Part of a small language model's weights: 666M tokens.
Each number is 128 + 24 x the weight over the matrix's rms, rounded and kept within 0 to 255. Layers, rows and columns count from 0. Numbers have three digits each.

# layer 5 MLP up, 1344x512, rms 0.0849, rows 174-207, columns 128-191
116137130174097121131112097137140090125143142126109160105168101145128133121106164091096128144130099116163156136113119129164095144115148098117078101128128142183112117152097155151134139145105111
149118117132120152099175159125105125171147143110151123140136151086087153138148140126099125160134138106088102134104136126108137150122168129143142141094186142133149151133146121112154118139097127
157124127145091104065148112144102125118127116103126143075181149134098110195115138064085126144106101136155166139090135142134130149117105144090111134099142099127099108110140150146131126113078117
167129106116119137119113149157101163145143141152110087075127108078153113151084126105191143151170155172111175152118141152148100133090152105109127167140105105135156121118125130107132120074133125
143081147141103153146168113154149151151081133162162142122125188115101104117124110119146121112097131190167128089095182137096121166147178124126170101063148164143163147129113142156112103094129163
144102167125103130124163117161152119105139120148100133135141124151122129119082107161133138089146113127146140109121165119149115100100148131082125094120131156115174152130150150143113130109106149
085166122119119082088153117131142164139152152107141133148132163099173136133144162088120164128125161138077152144144092118167144169148115112125146109128126106113158151155091158093151162100101125
114151097140158085136152082171143139131137101160169117165095129132106136152163159159120137104145124149169161129131154136135158118129112113152149127141139137112129135099137108136177144191116122
118144129162154124119157093130118152114132141157139112111151162127161143093125113135119121147117159123172093131169189116136092105124166116148123168138157144153146142134147116081132106139149109
133145110101115134092168181135099153133131166177145121086083151101125164125169127136115130132132096155162129145148123103111133095120149092115125108130119139121082134141155164086113112128114145
151114110115166113092150169104130158137126121110131147128142134124170091157154123107145143119131147119144166140144141172119121161137155147176132125148170108161107108147136137186153101152111095
139138146115144144088155115131113149138156132115152169136089154119114127113122125105133105125167151161112129136180151125148131110108159157171116146106124151103115112112100179171118116173110115
131092092112144131148144158145126151167161143092124067127124164149119138097107130160123132107146121095106127175045131134139128112108128123141103144102086119177132122142159134137125084134158108
146128107141198138104144151141126107134109074160148127127090131144169131163115114160125130107110163077135072177117128110168139117145097139115129140143126131154122115144117115157132085124118109
130109106127094123120154126157090188110161117110101159141121154130142114171127136115091165127152139156139092093163118170134117107171097101080168139132168123158143140119123160132130163114116096
101108161107134130097103147115127126154124116116132138104149128089144117142172116119120154095126135180133151107131143090133147102124111176103111094107127105132144099164141101102112138147127143
112183120137172119125179130174111155169141142118120153128141105077182139142103097120133101144131173102126120097152100131143145165096137114123124182138165138144130141186116159156137128108118103
168125141141089104103109144106136119118122077126100110112102106111141086141115122151145114148121131153123136132099117152155108086114134135136132101169090087149138124113125166095121168124082163
127139137121126128153148152139145114125100074133121095115087107156110141157133193098105118136115122148097159109133142152103134135114130098131139126107177069076122127079141154137175170170143114
095082132141137118147157116122084177151120132146114139138104094114106129125124122115130112144153104156157151165164130115115119128155134142103132125132127168137122116145146135094102143121117110
107113115106138094107166127129112116144117153148143123117091132100112140139141181153147150117141086105136151114128131151170133111137112114115112157123086152134131158089144115098120134158152104
143122131134103190137122110153164110090132168141135160134094153126117158139158143148117077156104112145094145127157142098131096079141100135159114130148149142135116144154137115146092121107162130
145108125118134127093106187156124161125129103127134087101100117127186137157101132079139137126087129117115154158135118132118100090102118111139093112105140129160119115145158138160134104148098182
118121168140126150163142160137102138106159117133097099126132156155133130152154138133143135116127109102160108107068142125103070137148164126132150108130099200167126121108100127133097111106150112
151126152119141112090113117160142119151144155139129138142139151097141088120111102103132147139133124123109106107110126107143173150095144106114099078126178096143091106139158119104126115108099138
116128105112083072106148117132128150126136163142102105106103108162134106102131130111179107150153103081121143103155149133147115090149158135102124125173108133141141162121130146149125115119134092
154146141142086125101135166117130128157125154163137113131118135134106140114099101117124096089097130111141103126109105086102144136108142112121100106105151113082120179156108138105139077173143162
133155112117135126117144121092119080173132154070142113122144133164170101113113153104160146176149135119135127106156125148139107097175140115133126140146167125149132095166141115101109125127116150
132117146108135183149112108137164140147069117136113100097112100098121170106091074127151127089149136133145089155077149107160144102082095141152146108139084164131140130099099106134103103127154126
111109153152101103123109147102181146122097154156127127124076142099127129130132118146100135188154141121109129141114157121132133092104113128142145095122095102105117156090159123136121137117086135
094145153121154149144168196174086130117155122145142090159092117112169100102145188156142094107142115154099160154100102117136139157133095143133120139125079080129166139119133103107100190128116157
148108111080164148149134159136137148132102138086123125138136161135143104112178204119122145116099155162116122141144148088137175113102105157141115113121102155099126121117112109132111150119145119
137152155135091091140131098150114130156127137113153130124110139163094155153075130114146106131098119137174119133101137143104130138147130141128151125128154126126106147119109109075119117111134111
111150087141120144185139152144127144111105119120111122106090124142093105168094103132110145091114152138147111108115128147109156155129146136095129129114106114089106106144113159105109115113120145
# layer 5 MLP down (transposed), 1344x512, rms 0.0501, rows 174-206, columns 128-191
131127167163127121136111108119106084137102147128093086119104085110108144135130157142092159117147117139131140108136140109125086140081123139156123129115135125141128131115139144143147116128122088
115109121095084113101124132154154111135151128139105166101096109126123129150169088177140113142125130112137140136123163083115106144142138127084152130127143113076091141139088144117136092126117156
116152107164105113181140112143130129117113098130131121102154156148154161164134135155149137137121133084102127136154126149088127149117080114140141112108142065117126169149137165144130145160114135
122129143080119148145122127164065099151148136108096144112142134144123118104138132109145120156168120135126145114110122146152128103118115119138120148134114101101126126145153063171106209158145120
122105138124159132153104112125153119163121087148111124145169155162163162183161157148158129133122119155135125107128123101170124136109088157115089129184120162113100146119123133124108138131140117
138115124111151146134122139122150096121153105122102142092158114106141079150135173125112155112153100118146141152131152119116161107112118089097155159108063112147114164142134148144112086146116122
136110100132096130127138148139163121137115145140166127125139142117099125152162178111143127115119123135098122103099157138092121060109122158110108156102126130097145131073168133133118155120145143
119145071165149145164126140102102188152133187127143136093113147118094127122130144107139106150162113154183166127110080097101125166141076125119134113117098092114102134117147149135139163127109127
074106153125159136126116130135082103073083122128109146099134138189156135122136140108127147092149133121130151099112120145105138066104129134138131157101094111134130131110177133128167089140153080
139144169163174147130095102109121107106128140122184167134132148077144152133152127160103116134142136139119134140131083099098139080062144094111125097127095122103143093121135103152091125121078149
174148139136105138180145129127174081085120111106114128145106118117109172122115118146102138136141103110081140171111112125140164146146130144159141138111121131124136089103110107121144120175089126
097135114135123096159154132140081141132103157109143117130148108131142113114124075173158086142120135118108185148139147113117173103133096115173118117107131115087067157121130095165123126121101141
157095038119130152119094148161099143115129134103102108132109126158149138116113135130122180106099124150129120132149143123151119117160132124137186145158066130133075116136151113137101152085150145
165159110119183100138094100149147121106115136134162117059125125082132129146121112145152135150130120135097167148143090139101175100144105134114153122122120096131102147148121160116099110135106097
162119130124104138129144100122135170125115074116124174131179112098103130129108134116161166149161180145098125147155084146155128120074113141127135108141099091126094136084148105142135133116132112
165107136144158113157125129136094133122143131125117148138126143085106153137122151135132077111151134124111120099131134087121150127123132140106084163146159120131150124127147126136129172134123115
116189136167137111153126111170128116098113137090141133095127164132089140132141116120154097130143064146132129156068105096157116115120176123168152130122117163113143149136133102173099130164133161
125098148132126095155136096133152109130134147088109113149063114118140130119160146131137144134123135103171110109118161149108129132149155105154104140131142128151109135133129155120112147167122151
136152156129097169148142143145111155120109126133105147135150115134136084081126105152130125123135140090110091133104139125154143142097103093142128093155108137142180148117089087127142130097127159
173099077142152123113135131119083154117145133141108094130124149152059071107138132170125147129134136139116104134123124119150124134114114174099101142116119133166119171130142174061107127174154142
060165118148109158146131104085128085128088145134140119120109131138176124122139155112125147112095134145090096159114123129124136127134141126115112138118156116117131128169071104094127165114088112
098125142122163108117139118147170141125098137121105121130112147083149119135140138113135157147147122110132113125127097150164129117091140127134157146132141072154195101134096117075123132114130115
147147164123127148113154089164123082103107132109099094134125094126156130181142112128118155109116114135095139133150119121114127098133163118151131153154130141154146132142116113157150144096107159
126127144106112124139117092137131149116150138137137146127156116139155109108126156103113119121136139149132163114139113154139148119101124173140131089190141096131187154125110147149103127147103075
080129104101108116128143111152120117116120109140104138107119097124102136139102137111133110141142081149152095134149083143124096156097141124155101113152149116151131098147152105128094148136138102
114136123102148157146111132135178083088180142117117096126130155119142120094130200138160101142120164109130120122141100129149104097139116118115105124102121089139114114115119173133153127125092078
156139116160098180156117105106129124099148108121134114128139100107118176146104080128166143139109107133111113145117116152132132089131092117180110153121139159047106108183166141158117123131108127
100120158120156130101138157121173124111158150092128148135151125141132123134143108130145154096132136126116135159122137074109119110126130129122155081138102107139108114096135110135118108106139123
144117119134156131170127119132138171105134149143148137088124110102109159188123119157082117112122074127106130129132123139166125125121108154167130125109109154114150136089157136096145132134130148
113123171106142119157116093169091109093078110092149081113121100114129076122186123137103139122158143129132119143112103130142151146118140117158108157146123138097100140104130138160147124120113158
146170095110098119100123148153107143116142120143144142104167125102099141152159165130089070108137155153105152096142151123126089161160139161139114087100151094151105103134133125122130120125134131
162171120114122101158151137145037148155154120112070121118134170124131142152143143136148108127088181115144116136123136144089161125102142102102138139101110132125143115137119103141155164125133068
111097112114086135112140145092102095115156127138160137133136117132102148118122130147123141111142127127157094106118099083141081141174096167128158191132137132149095089141111101105133120167094084
# layer 5 MLP gate, 1344x512, rms 0.079, rows 175-207, columns 128-191
121108127133110138137101133114166126143132107126103113119094143110089179141091147170119083162108098169151156075142143135120138109090105120078073154160166177166129135163137151097137109107140118
134137131087138154129073148120111116122125134137108146102167148127126123159134110125140106135110160105099103134146069112165144128157122088115158104123094127108138119167114085109074142131132115
151136147100141079130082131143140129099145112134087115142120145102066153126072149141115146141149124148129117099138127163116156146091118129150132110111170172139179114098130140113151065117145103
107109127144129136113140144144109137122089149173158092096151080095153137096153158103156135104110107128138133127157091093139107071135088123146173148124136159124088095092163132086114094117136156
131162153109118109117134132098109132167128151107146120178104099086170111156145106082147151143127140170095089155110095158140123139119109156127125184134145073109135094128075103118130107122127165
150094129149119131138153130137135142124089115103154124093136112137116109151097156133133114119092139132091156088154113140131112083126132155140152129118082157112121132075134129063137131141142145
127104188103078134102099152162144097155125128119113179117142105111135123093092108132123114147127163131078107185153097123109145135089131136122127177114141115158174168134129132135113131141126187
082166100110128132103093162161151144151086155082163090171148154091128094123128156115136167166177200141093159110090133157124108158124104109122138111131108150117098073120093148128151170106144108
133189137100111123153111127173131104111129099158085110121092123109099143076118114139174145108203159148128140100161078119138136129160113119105116167145094156133126083077150149129104139103138136
115117128126112140110132128123098140137123152123117133112165131134152111135143167136115133111129129082142152162139098159144131161130196161166078129092221099139098126114115109165157114129147076
153123130126108135122138171156130144102144129134138103188110162134122156123115117152120124135112135115133119125107129090098143161113179101130092128117114153154108149102127110081143138123134124
115136101175096137146114105129138132091112154129142136117136140086155174129121117131119157085142090143146106127133102136154062104124100139153102125100163121151138082115145063158145153101141101
153145114179121096105120138110093155100153139167140145133169132120116087061098148152113147144103156149143139135114116129127090141139114120097108164153146139093119120110157131132136082121142083
096121111150144078137100139096182125096123112118149123141112144129138111130140120113132131123109142145141097089071170107086136112141130132083136141153141137131141132098129128125134119140102130
135079111152184096106088175148128171142141138132124147147131148124144135109157136154119103096081146152159131090107124142133129138137123142097100164119139132167132109113146120131139147124144142
121102086110100146179077121087105140142149149106119105117143172081122112116118110114097128159121162128103090156110151148124134143097164134082139113163142141143143117167126133138141110090120148
182148080109089133098144113112107142129114125114117130139127129093169156127117140140106151113117143112103129144071150145123120117150118185156115160171121146140174124063121124137140145135121089
127147136113145142122112104098143127149114152156110155110146137068144145076135116137164116171169113101110134151106126128150086130129104116096140131107137173178152152181136107154151151136125149
063140147132145179115124129092124111122159106067127136129161100179161132161124129143147125142175150145120120142075113123092174128135125126110154114129174123093103122123143055145163164132110139
105139164120150132155094130136135109173118139113127126130148140139160201101115091100151162108097120132052134184109118084158131110111096156113133117142116112121129126132148152107100156151117157
139064187113130151171102157074152116163174150158147147106165088101101094106126094165115176105114119089125146116131102171144148122134114108117123156070122138130123127128119128130100110135110141
147122122143125148130113138146099096147156140134195165119102148104095130154115145114098135154128160145112103109151140164133154145145106085107155145146121106128165179107068172108119147104151145
164143141149122119175156139107107121177153140097150101130110148130116128118151128103107127140119131183174138130134136104167153124159104129130214100121127113154145144135068136153113156121132147
071107132158130129136161140123087133142137106119085142123116146135143180074145184143079053122104167141125124120142131173107133125171086137105144104151109147149112143132133100163153137134168168
086116112171147160124134111099134178177119095098141135132122115166063142163110110119129170130135095139109165075150118135114186112098130117129129134083102142094138119135118085100104128107159186
130167143071171094169144154133169151116124131125116118140115104131126101142109159132124106119183124137104125099096137122132055100156159094112151104158141145139117129116084133153173120138156137
141093105119145174142126155139140114216109140141124171152115153114089130125109144154115094133116140143119136079091121157104122123109163159129106103131095145091163147109107127136194135105115149
123124167131126149151129118131109125103139111151112163152083127128157131099139078116135112136139159123129076154103185149149086139082121101105099130136121089114133099140127115104140117129140122
070114095147135130142117097109125145094114137135152128127131172098099132072127093136142143136153108090122115144105158117115118146112126140103145171145110104097153128130126099130149133076114154
140136119108143096136146140122150104143123100119178122095147135104087117129162162153135100120121126139105125142175120068121083141180103155183155094109129121116166096171146138110127134084146122
165169049133145128142159114142145151138099110101054124119116125148171108101138138171131127172136108151127092125148153125164165145093130173129162136087101142111162128169130085121097146110133106
141134110133112146150137140110112127130095114124097133078170093127170135147153165151146109128161152145167142095126122164140125104192121161118167070138140146126140131103110120122118111142122127
155114103146152182134121129132121118127113119118140158121130146121126126148089086087095138070144110090127156135151102179136107143153128144105136125098149142112100116115136136111110120108147139